config = dict(
    num_hidden_layers=8,
    hidden_size=512,
    num_attention_heads=4,
    num_key_value_heads=4,
    head_dim=128,
    intermediate_size=1024,
    vocab_size=8192,
    hidden_act='tanh_gelu',
    norm='layernorm',
    norm_place='pre',
    norm_eps=1e-05,
    positions='learned',
    qk_norm=False,
    attn_scale=0.0884,
    bias='all',
    tie_word_embeddings=True,
    parallel_block=False,
    init='normal',
    init_std_qkv=0.0161,
    init_std_o=0.00402,
    init_std_up=0.0161,
    init_std_down=0.00402,
    optimizer='adamw',
    learning_rate=0.000554,
    lr_mult_qkv=0.5,
    beta1=0.9,
    beta2=0.98,
    lr_head=0.0042,
    max_grad_norm=2.0,
    warmup_steps=388,
    schedule='wsd',
    decay_fraction=0.709,
    decay_shape='linear',
    final_lr_fraction=0.1,
    batch_tokens=[32768, 65536, 98304],
    max_seq_len=512,
    doc_mask=False,
    train_tokens=299700000,
    max_steps=4954,
    dataset='wikipedia_en',
)
Each number is 200 + 20 x the weight over its row's rms, rounded and kept within 0 to 999. Layers, rows and columns count from 0. The size before them is the row's rms in percent of the matrix's.

# down: layer 5 MLP down (transposed), 1024x512, rms 0.0217, rows 707-719, columns 128-255
# up: layer 5 MLP up, 1024x512, rms 0.0234, rows 708-719, columns 128-255
down707,108,230,198,238,156,211,184,189,205,177,169,175,210,225,238,161,219,179,165,227,189,214,207,187,210,186,202,187,219,228,204,181,192,166,234,193,176,223,184,175,180,187,193,209,201,200,183,229,210,223,182,194,176,179,187,215,219,154,200,216,229,171,199,217,212,218,206,198,186,199,236,175,241,200,189,204,207,204,186,181,222,208,202,200,210,198,238,218,188,168,192,156,221,219,164,195,173,235,204,202,208,217,214,228,197,179,222,245,162,167,198,259,216,204,194,173,223,204,184,195,225,185,232,192,196,199,239,188,190
up708,097,199,191,201,233,190,173,187,210,195,180,171,195,197,217,204,204,207,203,206,192,187,239,164,215,209,187,209,184,228,207,184,227,158,215,209,222,166,184,217,175,183,213,205,184,213,212,237,211,200,178,222,205,210,225,211,191,205,200,214,175,201,242,209,227,183,201,183,212,189,141,198,215,166,186,219,208,179,194,194,200,187,181,191,166,202,195,190,143,194,234,199,179,184,219,212,215,197,209,223,203,218,237,184,184,196,253,201,225,215,188,187,194,230,202,203,177,180,213,223,173,213,201,158,242,182,218,236,195
down708,099,163,198,202,170,190,191,231,185,248,201,147,154,202,183,202,192,180,216,209,185,219,197,203,202,220,185,198,198,196,214,188,208,160,219,217,181,210,227,193,181,199,199,185,167,190,186,198,214,209,194,189,185,187,198,194,164,206,207,191,183,231,186,208,205,206,197,203,180,203,186,175,217,183,204,178,176,193,213,206,211,191,212,163,216,183,178,192,206,192,200,212,217,218,210,180,171,195,212,199,197,191,191,179,187,192,210,218,209,225,192,207,216,211,190,186,149,202,165,198,176,232,182,225,187,177,196,225,183
up709,121,208,196,183,194,195,227,206,217,198,212,213,192,158,197,167,208,232,214,165,216,223,206,196,189,207,212,201,179,234,190,199,215,163,207,236,176,160,185,188,219,169,184,205,193,172,191,202,230,171,193,211,186,202,225,208,184,206,214,192,213,201,181,206,194,216,215,209,181,220,195,176,200,193,180,204,180,182,231,232,215,207,193,200,173,227,191,200,194,234,168,181,187,209,195,180,227,224,202,194,203,186,136,232,204,169,202,177,196,198,192,193,224,203,185,205,195,206,196,207,207,228,193,208,202,216,212,200,198
down709,128,202,207,208,211,205,188,189,213,209,214,215,145,179,159,200,229,214,185,207,219,199,194,197,195,197,170,208,172,208,212,194,207,216,238,188,156,166,196,217,205,199,189,240,237,157,178,192,234,179,171,162,200,224,191,212,198,205,183,203,211,242,202,216,198,173,188,219,217,174,213,197,140,215,207,188,172,200,205,196,197,197,184,186,216,216,172,181,203,191,164,182,205,239,164,218,180,209,216,192,241,157,171,213,216,184,193,219,198,186,164,210,192,224,183,194,207,194,201,187,206,185,228,194,163,213,203,232,196
up710,106,208,241,231,183,190,201,202,203,199,219,179,220,174,172,226,203,229,228,184,218,200,185,179,177,216,170,190,207,210,224,197,195,194,201,193,195,205,200,237,217,180,200,222,196,199,212,183,258,175,200,212,182,181,188,204,191,214,219,223,218,270,220,219,190,213,196,200,212,219,184,215,231,213,219,212,203,182,206,195,197,177,221,191,206,201,206,197,208,222,219,171,211,223,207,208,171,193,228,198,219,180,196,174,199,182,172,192,203,168,151,189,202,213,186,206,231,205,241,229,180,191,254,225,239,169,229,162,177
down710,102,198,177,203,187,201,187,219,164,195,228,212,195,196,180,147,200,206,203,201,191,174,211,201,195,220,242,206,202,224,158,241,218,179,209,234,217,225,229,186,218,217,204,211,200,207,193,187,194,198,199,192,193,197,226,174,179,198,201,187,210,162,184,227,177,206,201,202,200,195,194,191,229,201,238,208,186,229,224,237,171,228,184,218,215,247,194,175,204,188,177,189,189,165,180,214,223,206,183,194,204,202,219,197,216,219,185,192,177,198,190,194,222,186,207,198,228,208,193,176,224,199,205,166,176,168,163,235,211
up711,089,177,202,175,205,188,209,181,193,190,210,217,186,222,195,214,208,206,222,218,167,165,221,194,213,214,200,178,197,212,196,225,184,207,190,208,205,201,198,221,169,226,176,210,178,226,204,180,172,214,194,244,198,200,205,225,227,181,197,170,193,185,228,195,191,210,222,212,225,211,143,235,175,199,177,219,223,200,202,188,227,202,194,208,154,213,182,209,190,199,187,171,169,196,176,215,171,238,202,200,199,197,208,238,178,186,236,190,190,204,204,181,169,184,230,264,235,206,206,222,230,207,206,186,206,202,191,174,204
down711,091,197,188,209,178,162,191,199,189,220,168,176,209,168,226,194,225,189,197,171,179,211,169,233,171,205,210,241,191,217,244,196,177,208,198,207,196,190,197,216,170,206,184,225,202,183,187,172,203,213,220,209,225,190,201,178,213,202,190,173,199,167,180,201,210,205,174,155,207,203,212,175,205,195,204,171,128,176,216,216,221,182,190,172,186,177,230,220,182,192,213,215,225,189,224,222,198,215,199,196,221,185,205,205,195,178,190,195,204,181,225,173,196,213,194,196,189,188,205,209,207,199,193,201,204,227,217,189,219
up712,103,238,196,174,187,163,198,197,197,183,186,191,214,201,207,184,212,204,219,188,202,233,208,215,207,195,193,210,192,159,187,216,187,232,176,213,239,199,226,191,203,191,156,185,189,196,188,219,205,169,222,178,233,208,220,214,152,198,237,230,192,204,241,208,145,210,184,194,168,228,169,188,177,178,224,216,228,189,225,207,182,211,198,200,169,248,202,217,204,231,163,178,169,220,178,198,232,222,232,221,199,237,205,215,195,171,183,181,189,217,190,212,186,220,200,237,212,226,187,237,191,204,198,197,228,225,216,208,195
down712,104,193,209,202,231,210,178,193,171,181,202,159,192,229,241,206,214,225,182,221,222,215,233,215,214,144,191,221,181,214,220,253,215,206,183,180,223,205,188,196,193,208,178,198,245,192,207,204,195,164,207,171,215,184,246,189,220,196,205,190,159,195,188,207,213,174,206,203,191,215,225,180,204,191,182,171,219,217,201,128,209,194,213,203,207,218,196,225,199,202,200,232,176,186,189,227,187,187,219,146,195,168,197,191,194,185,170,225,220,189,212,180,212,205,203,206,209,227,196,199,198,209,196,205,204,214,182,215,209
up713,097,195,151,195,193,192,215,218,217,171,192,159,165,219,190,194,187,218,181,224,198,211,174,195,185,185,179,204,202,243,226,189,233,204,203,224,183,187,183,226,198,204,234,202,219,206,211,204,187,206,217,161,246,240,179,224,190,219,232,179,195,187,167,203,182,208,185,206,257,155,207,177,184,220,219,207,229,198,242,215,216,235,207,213,226,206,169,203,191,223,189,222,214,229,244,197,233,175,194,200,207,179,180,193,192,228,214,182,198,231,189,184,210,210,234,206,199,193,209,205,221,189,195,191,230,206,222,216,213
down713,096,202,212,192,207,201,224,196,181,172,210,199,213,200,212,199,199,193,207,189,173,217,193,213,207,203,209,199,180,206,171,202,178,180,191,166,183,175,229,217,180,183,156,227,194,227,203,189,167,202,208,197,168,162,211,196,178,223,203,194,209,182,225,180,171,199,213,225,193,217,187,181,202,212,179,181,187,223,200,172,216,172,218,173,192,194,241,193,187,184,218,197,164,180,207,207,189,231,161,163,214,180,207,225,179,200,193,183,189,212,203,197,181,223,200,218,165,184,173,208,226,184,221,191,207,180,222,191,171
up714,100,209,226,204,234,182,236,173,180,211,218,158,219,207,235,246,218,220,224,189,210,212,209,214,170,204,195,208,179,206,242,205,241,213,137,215,263,199,193,165,184,198,173,198,180,199,214,228,190,163,235,211,213,202,244,212,206,196,222,197,175,186,212,180,211,227,188,198,197,215,213,157,208,177,194,201,197,199,215,208,245,180,183,180,164,217,194,229,214,215,175,217,215,187,204,212,206,229,227,184,196,205,176,197,176,197,193,176,188,211,220,207,222,201,230,217,182,189,206,237,194,173,186,197,211,206,204,218,178
down714,101,207,204,175,208,224,192,263,196,202,192,191,198,206,230,183,197,223,209,183,213,224,187,231,237,167,215,222,213,210,204,205,205,174,209,213,184,209,210,223,246,226,153,198,219,199,217,191,218,224,210,193,206,202,196,214,164,202,172,200,182,228,230,207,182,200,227,188,244,206,208,181,197,212,194,191,206,174,214,218,177,214,224,231,222,200,193,217,164,188,180,187,187,198,174,237,205,153,197,181,180,195,234,223,216,211,204,220,196,230,200,177,168,201,220,150,186,175,211,230,203,190,208,146,182,168,215,185,174
up715,097,222,197,234,206,203,209,177,204,191,193,168,205,201,222,208,228,197,184,209,191,208,168,208,175,210,183,207,209,146,165,187,202,161,197,198,220,177,195,164,203,167,199,203,183,168,206,224,194,191,193,191,176,213,196,201,221,196,215,179,214,171,201,172,195,216,204,213,172,188,206,197,190,172,165,197,202,202,214,226,191,188,173,216,174,254,187,222,221,193,194,200,199,201,200,218,219,248,226,208,203,189,207,189,189,193,221,214,194,206,225,199,233,217,223,212,214,246,230,226,191,186,195,172,185,228,214,212,179
down715,100,194,204,202,198,216,202,214,194,249,205,193,194,247,161,190,199,213,249,212,194,165,238,215,213,219,197,211,205,185,237,201,228,216,196,258,203,229,201,201,208,187,215,189,188,238,217,202,238,180,199,179,187,157,232,208,180,200,180,197,211,191,197,185,187,237,204,210,193,238,230,217,175,179,181,209,174,208,214,181,193,143,227,180,202,149,183,192,197,205,221,191,222,190,196,190,216,167,211,166,144,183,216,222,203,219,227,177,182,179,212,178,206,217,245,220,221,224,209,186,195,200,159,196,199,219,153,171,209
up716,117,214,189,216,238,183,200,210,197,169,205,166,221,209,215,187,215,206,202,179,235,209,197,197,176,211,214,197,216,169,221,193,180,208,157,177,231,226,188,189,197,222,201,202,205,204,195,193,221,131,223,171,234,181,208,202,223,214,204,197,209,218,213,236,186,194,176,224,194,226,152,186,214,199,198,204,195,191,198,192,236,190,195,190,198,242,175,192,207,228,202,214,177,228,199,244,178,211,186,204,224,175,191,197,209,186,226,224,217,229,197,203,211,210,166,228,181,215,244,194,199,214,211,196,194,190,189,213,173
down716,113,241,171,209,195,170,181,187,222,185,219,211,193,209,232,204,211,204,208,246,213,193,199,221,236,173,207,238,238,228,179,170,221,234,233,191,192,193,197,197,205,216,244,219,185,198,207,204,190,216,222,198,182,218,215,218,183,175,177,228,184,206,197,207,204,239,187,188,180,192,175,197,185,180,238,194,212,214,210,222,203,190,192,213,232,208,192,221,175,187,186,178,227,199,170,213,170,189,234,187,226,203,196,188,201,199,221,182,189,170,170,183,217,202,193,207,224,192,189,163,203,210,185,199,175,210,233,195,216
up717,101,210,182,196,216,211,237,175,173,184,177,207,212,166,196,224,198,178,183,197,185,211,176,182,224,204,191,183,214,212,200,176,168,196,200,187,223,195,201,199,195,203,181,207,186,196,203,214,208,206,204,202,201,229,224,200,225,220,172,212,255,178,160,198,219,225,197,201,214,191,205,194,175,207,200,206,179,181,198,207,195,171,198,227,189,195,208,225,200,205,163,194,203,209,213,234,177,203,196,212,222,197,205,216,232,215,190,198,177,173,175,196,189,166,176,197,171,228,201,207,237,182,228,177,205,239,236,209,195
down717,107,206,195,194,200,231,190,205,219,213,184,214,217,191,173,173,218,196,223,179,202,202,168,196,209,166,170,176,181,209,176,260,202,213,191,251,179,235,246,236,180,205,196,206,208,199,227,215,194,207,201,210,173,198,207,139,212,207,225,235,184,215,192,205,179,209,175,197,195,204,216,188,192,162,194,187,208,223,210,219,186,136,207,179,202,209,216,163,194,219,209,220,150,142,182,170,216,200,216,188,204,208,190,206,187,178,177,173,189,183,219,207,193,219,185,213,196,257,183,233,218,194,224,196,198,228,206,180,211
up718,106,214,204,220,193,230,207,193,182,227,227,218,167,180,193,226,222,187,200,194,185,198,202,174,192,193,164,183,184,219,190,197,174,175,207,162,212,189,173,240,225,210,192,194,195,202,167,198,193,228,205,198,184,203,192,215,190,183,216,214,197,198,199,204,206,217,223,208,258,207,190,218,165,211,161,166,200,178,208,182,201,207,207,202,194,188,221,240,213,216,180,190,194,216,220,208,200,191,204,235,167,230,193,215,212,176,197,191,189,220,188,159,229,160,216,193,180,164,241,182,215,212,186,182,212,182,203,187,189
down718,098,188,193,184,213,189,171,217,189,198,210,194,199,194,178,164,216,230,219,229,199,199,180,198,228,183,210,201,176,225,192,175,217,209,191,219,205,208,229,208,201,210,176,185,207,196,220,182,182,202,188,242,158,188,162,230,221,193,228,195,196,166,196,217,237,181,235,219,221,196,187,180,218,178,187,163,217,194,249,210,208,186,173,168,200,166,163,214,229,186,205,217,207,224,169,172,219,208,177,201,234,209,200,183,198,179,200,234,197,213,183,192,191,204,206,201,235,222,200,221,243,201,205,201,206,183,190,195,209
up719,101,231,194,188,219,177,227,218,225,187,189,179,211,191,198,202,199,211,183,202,226,154,183,200,217,207,219,183,206,210,174,219,219,188,203,211,194,197,214,217,233,201,184,216,218,187,203,159,173,156,212,224,152,224,222,195,177,210,212,217,219,220,224,185,194,182,207,173,206,205,175,214,218,230,210,228,234,178,207,207,213,203,156,239,225,184,175,233,178,197,188,213,183,194,224,169,183,177,191,163,222,203,212,215,194,210,186,211,208,201,181,188,207,209,216,210,214,166,229,209,222,232,227,192,188,249,213,184,196
down719,096,214,183,174,205,192,205,205,236,217,246,218,223,237,210,197,182,200,198,209,222,171,196,205,203,216,210,205,200,220,187,204,219,225,210,210,224,195,210,189,179,187,224,210,218,217,239,178,207,192,223,210,186,218,214,221,207,203,236,192,161,200,163,160,202,225,191,198,200,168,194,179,199,163,210,192,166,197,214,198,213,170,224,205,189,189,201,152,201,217,187,165,213,182,201,187,228,208,233,219,174,183,219,175,169,210,199,193,185,192,233,205,208,174,191,194,229,219,230,191,169,151,179,224,226,175,195,223,199